{"n_kv_head": 2, "activation": "geglu", "norm": "rmsnorm", "lr_mult_down": 0.7, "beta1": 0.95, "seq_len": 384}
Each number is 128 + 32 x the weight over the matrix's rms, rounded and kept within 0 to 255. Layers, rows and columns count from 0. Numbers have three digits each.

# layer 10 MLP down, 160x448, rms 0.0373, rows 94-159, columns 320-383
127055089200107151079106135132130120116154131135124099175110108089134067130132097112122173122108143144135085102083137110116138131122128163108125148147127141175121071157114142134105178143166139
088167134149105108174133102137176107149140141119135106147142151151141109093051094151138118127140174100099094168097102113163117171164171132126124150156133161113135109204115156156130161136117093
085164168136062107146115119144108127047130107100132076102126136066143120129132101129178142189156071110115132167106108144150119156101134149149058088114139168124121162103141116166150176106148152
140160124154140099110120146141075099165117121086147142097090122137089064087112119140174130149100100115149074161104173129133095107165097116113118162177105133136153130127114139147136118161105072
119087091119123175160128101151121128124134121180152133112183103133079159141204158146129165078108087156167097129113216180115147107125080137103095113152126149138165109155144082135150150180123167
126140129089161116189130169124126133172089085106206115125129159123102159142113130155161116120119139081129123095136129099104164144116085173080131076072108133129174143068139190093120094130138134
111124152129164205118166133114153106073110124131117143123128106140114142134115140085134147102104131107119132118121048104143106116109150112111149153127130166111095111107162127146095096122127181
098105090164123126115175124097141087176122146158126158076135128114114088116151121090067083142163130087138117161067153166108162121098166105189133076126151120134106159161114147146086144131178086
130150170104177112076135111100131151094140166191192069094162182155145098108213150060141185167115101106113109106083081139097147112173130132163098085149149131101124127130073196120147146135152167
121189059148097182108180105106118165152164127115086088106096122174152152110174137127152159158091157137157179135093051056079177131091133168115105167060097151084134108141125166115115109233065127
102106096146105138113097142108180117017147082096146172146076120078135146085116085069138061149090150128190105135188106184162168106123151098121081143131139124107123105106132127101155146185148144
112121105138145101122137160127163136169152141171153092166157089075149150099143127119137144166042090121093126156124093105107125130190107186136173107105114117176119134103143167057059192139152120
090115159126170113125141097125166177140045126116124114136122161180136116158074138132161162138149112111160111195143138069167126141117103156153169176117108132166121105153076120126153096111134103
180036074080155133135060130115132168145198094117148134133080096145099134149223123133135177032130167060105177119188161128158154116124140094131153101111145208106130148049166106147087093188112157
171135143081122146163100070125165163119084084114110086124137173104176124137141090176144166112097091120110136145177199108102164118162116165079120131086127146139114125120078127119143132091100152
099099162124097149157098099119057118067148121146098092140115132151121111130142189097111148126146092116122159079170126123122104084128135137101134084155147169153124127119090143142076173137178105
145136130144084157107141118140115157124160108119120131153085125080123129114103150097146136181148116111130115182116163128132078145114110181115087100081111138122114148069104164127102127124098160
112143087128138153165101151103116076083104141125050132127060150075146142108102129129080127118058172202154150122083128109114132083105140147170126118102168093125105161109133107155118190154121108
154106105074162097107108157159115164125117041157126125138112182108073101105152113133107096142175163122153074109180173185133094120081126082023065095156132105120100131154146079116052185131140141
127128128125151111111111179120120176106121098106090153136105073122115103138166098111163063145126161148094112119137106099101097137136165111117051144132137128119106118179069107117110118111136162
116152083085189170158115115084155167078101130116129053117062104067173166162125116149062050132169176098081105128141096112125095172166144112103071132120102140155108140165079079091115140127125113
098153088164141148091156108148123129106127170087138162133137080165117164107114148115117125110112175164156139098087128112129142130126108116129119124140159133145225086108153094124143194119104179
121135132120140160109156172141129102132119192115140145173134125097110123135132125190101168190127145100065102112083149124102134150158161144147135128098116099102071127144053118168105117132043112
149180086117173131150125126135187093100146123142172155132161182100162088173083126130163145152115136149126098140137139174152150054129144122132164157099109157197097143136177123149127139113075120
117181126065159158124138096130100104145128163124168065157131169078162054101177097105091064124091152165078105141049143124150137080174126132121165140108137138068178165099083133084188136110119134
120139097160059127138098116124175109102115117176100118114122105118132113102134076149121137136142107103116052116193126147125156149129073122142114172125104128156157154131156087121143109120155121
165127121171112119154088147042150191106128068124152125106090162170147185152136153128133100135167140137153139080186113170112113113135096111134109115146144142106166200063094098146097156189130062
090201170145130083106135144131157165092181087128147114182136109097174172164132108125101129088092122139113134143161116144160126122142113130129123149104121109130083116144163104119079123154078133
117092115031082109121111107089147160065162156173111185097153134158127095131112154127110139203074116100103108091080094114146141138182119137141102083153103124110106204116125086080120111145097159
103077130108123142156055132137098152121096110114126139161064092180147135137128162080180206156137153113145123118105122155109108092133120124036091135097122122139138166152100073082130097132069187
123160127154120126126124111128041072148139138184106138163104143152154123046146122078142159122099093055102088102141133104161156148159169115177089107081106134145125154140153218179149169108128102
076170126127096107156182130112134177097184119078163096171173076117100159084127138178120154117092149086123118140114151102095166081086119108099136136133154175098128149142084066082138153101123157
106102114140176152104120092096107103138124117177108116121158102136113175075153116120184169138110135233112099157160187108144101130094090155121149155114108135138092156200141113109131123121165181
101199178092150163108126132090121103163172154122096101097097112193166136151098146110101136165112103136142143117143184099130125167129109177149092125103219139145156135150133139100171134159145099
091177102118059116170142128160114129144194107164139191093174153112161025097157111175145105120139157135120086105091143144132115094128103173119138164148092150152153121118110151132152156148165047
087150149121080108140090125174113162148129148117149172118136128134078109088202141171183119137085150072103117129129146105121064175165137111156108130138173122138142136145133135147082109121060171
117093155124077147184161114159098102052108165098115110138122143084119149122123124077127086108137130155122077103157093183119140134172167161084121118080123096070171136101144135156167060145107142
121173121126188155130157146119108129120170088114094113165110172142154176147159134090073196109175129127157153143136103166132173094086119101048147116091131124135058133065141111112141139135140101
118123124170130141114076123085140131129111059144191160199109129146133109133135134141135165109137107173122183148186110105110155101146144150145107132175137113115146119161125104121114133087208081
151156121140168153136128152112119109098150117120105103105151123120130152188121106161163117176109142135147073106127155131125129136110142131145171148106109138086110193154177159131129180115169114
200149103081131141125168143135083114063141141133209108100151156074123116127159092088169178190117146096119067080118163112147097138183073100129162134139106151126131104081151168160105139108126145
115086171078000184138180139150208141139203096117140159080124055081110093191147140148139178172153166132113211173192074079132132156123110127166176165128080149143078095191149116109136111133101149
185047125076093126166098123141133115170176147106123129018121062083113129135177144118171070113102143090176101141108128137144094144106134115139098054155133119167142124074144116101107162132112136
124137163184133199122131088095097083128151184109118093103117180147137142121102102132122203130183104087131121154100096134059129109148066156191127077132082065129074133081108100173086118151089139
153115095142122087114179112072223179125115111124110067145108116138144156160153117075148147161170171131116115161116177145091099126114131137136095152140114134176092150182123124071206092132200114
152152092144109106093171124149183152048124095085123077128113089151113142120153107101183117141177116105063088135151150131104134138128184158161136123111126149124101101153120135120075129173129049
137121148118111143125116160101073115129089112130123124125098133163114166121111111131157110086209172117142165116096118097134131122090081143097101139083126119070114120068085107145115102112093051
124191115129128160133110122155198102209184106098110169089179146123113113127092095093131116091139124081134089087189151142135156125168183168117109108113138186118058122109082133138121141107145061
125110122133172114090117131127150197125110070094226151200097145139131138140166146111096165122147166070038089150102154164143128123136107079143103124140077106079063143152142122128112159166156086
164073167110103142138083132123167125111075149120130056128136122103132135148146102098133148126112119114105148087132180081116142101134121138122110118128119146156135152089089088127096165142085108
107094125145153139119128139142057115170087142133102107055077143174131172125138100155076121100163109117128129153141081072105126104114089099128161156077100094118133158103124122188176098118081081
140171180135147154117131140197140171087135112106105090124140173117096174144143149111158175160127144133139110046180155086078152118152102139125126108074098120136159118106079093091126156139159143
017143116118210083190195133165186047146059137144153129092093159137103132084104106155086188119175165118136113147131144121106074117096162090163113099118145142124100144092156159157141134137120161
143137080073136156138149084181178092093148145076125135141133098071168082163147139119073142149110094096135123187137125191123167136143118114093209118103117150081153164152103113133142078135154158
180156143097108159125156146131148129124143164105174119106119133131121145079136134165119157086143086178118129132143160099080134121165082168155063151096087083058083123080097166155054104146087098
123062112109145098132146175093156108111141116166168126161139106174057105161134120074114150151123129104105111135133140146065138155186153109193070125116088137116130176092096137097133158111125142
107099198131075164131199082194172145152124134146175094134108129117078153123150146099142122149131102152105119070119135157175086141111160040143091132144138102176115128136141113144134171093124087
089140185186174124116171179112114109157131109107057090211133142148125101128163139183097106112201170099095125101137072107128132117133133156124071139058136103124139083133170133163139163104186100
166154109125119145076157155143065175092146161087132094176104118132076121119096123143078106112120113123107091115115110148087106117191118102078141142119040111134169155197057155086190169088114125
140147159142141176144146149154074137182179076090082158150211149163119051117107106145089079155151108137149147184161105102094129115132121104142103113144156126096074100113161143127184083171091156
129136125182157217149134165115070145101096107104114105106144165131098104139124102092167104138126123151196124116123127160131164117147097053119176129139175106144171140118153111139171101138179181
117102188144151148087134045123072168124124135171143129139126112176126126158076128158132126118103106126150152141082108127181093141052085129195119071127156101115074164123133142153105230091146116
130154087203137160125105175120130086146111124107081164151151079068092116117098099070158175085128140145125185115157157134123084138140096092117143081071156079134104158122138159113091190123128120
139060106113152152135141106130154080125134184063133158132168109107081119086100112141112138102171099114126144133157177131129087149131125153144089133119125128127128141191130158126124092123106113
183172157105059081122081111172089123196102137163096198122133112125168135114110124116115128165107142165086149105151126098149069158145141172118148117135082132157104154116094128158062111187156181
140161173157177141126121107145107112167139158176123156099055138211090147183110179133206071117124168126093135115148141084179097095151104133122147132178181123105107139095142114146109094138039149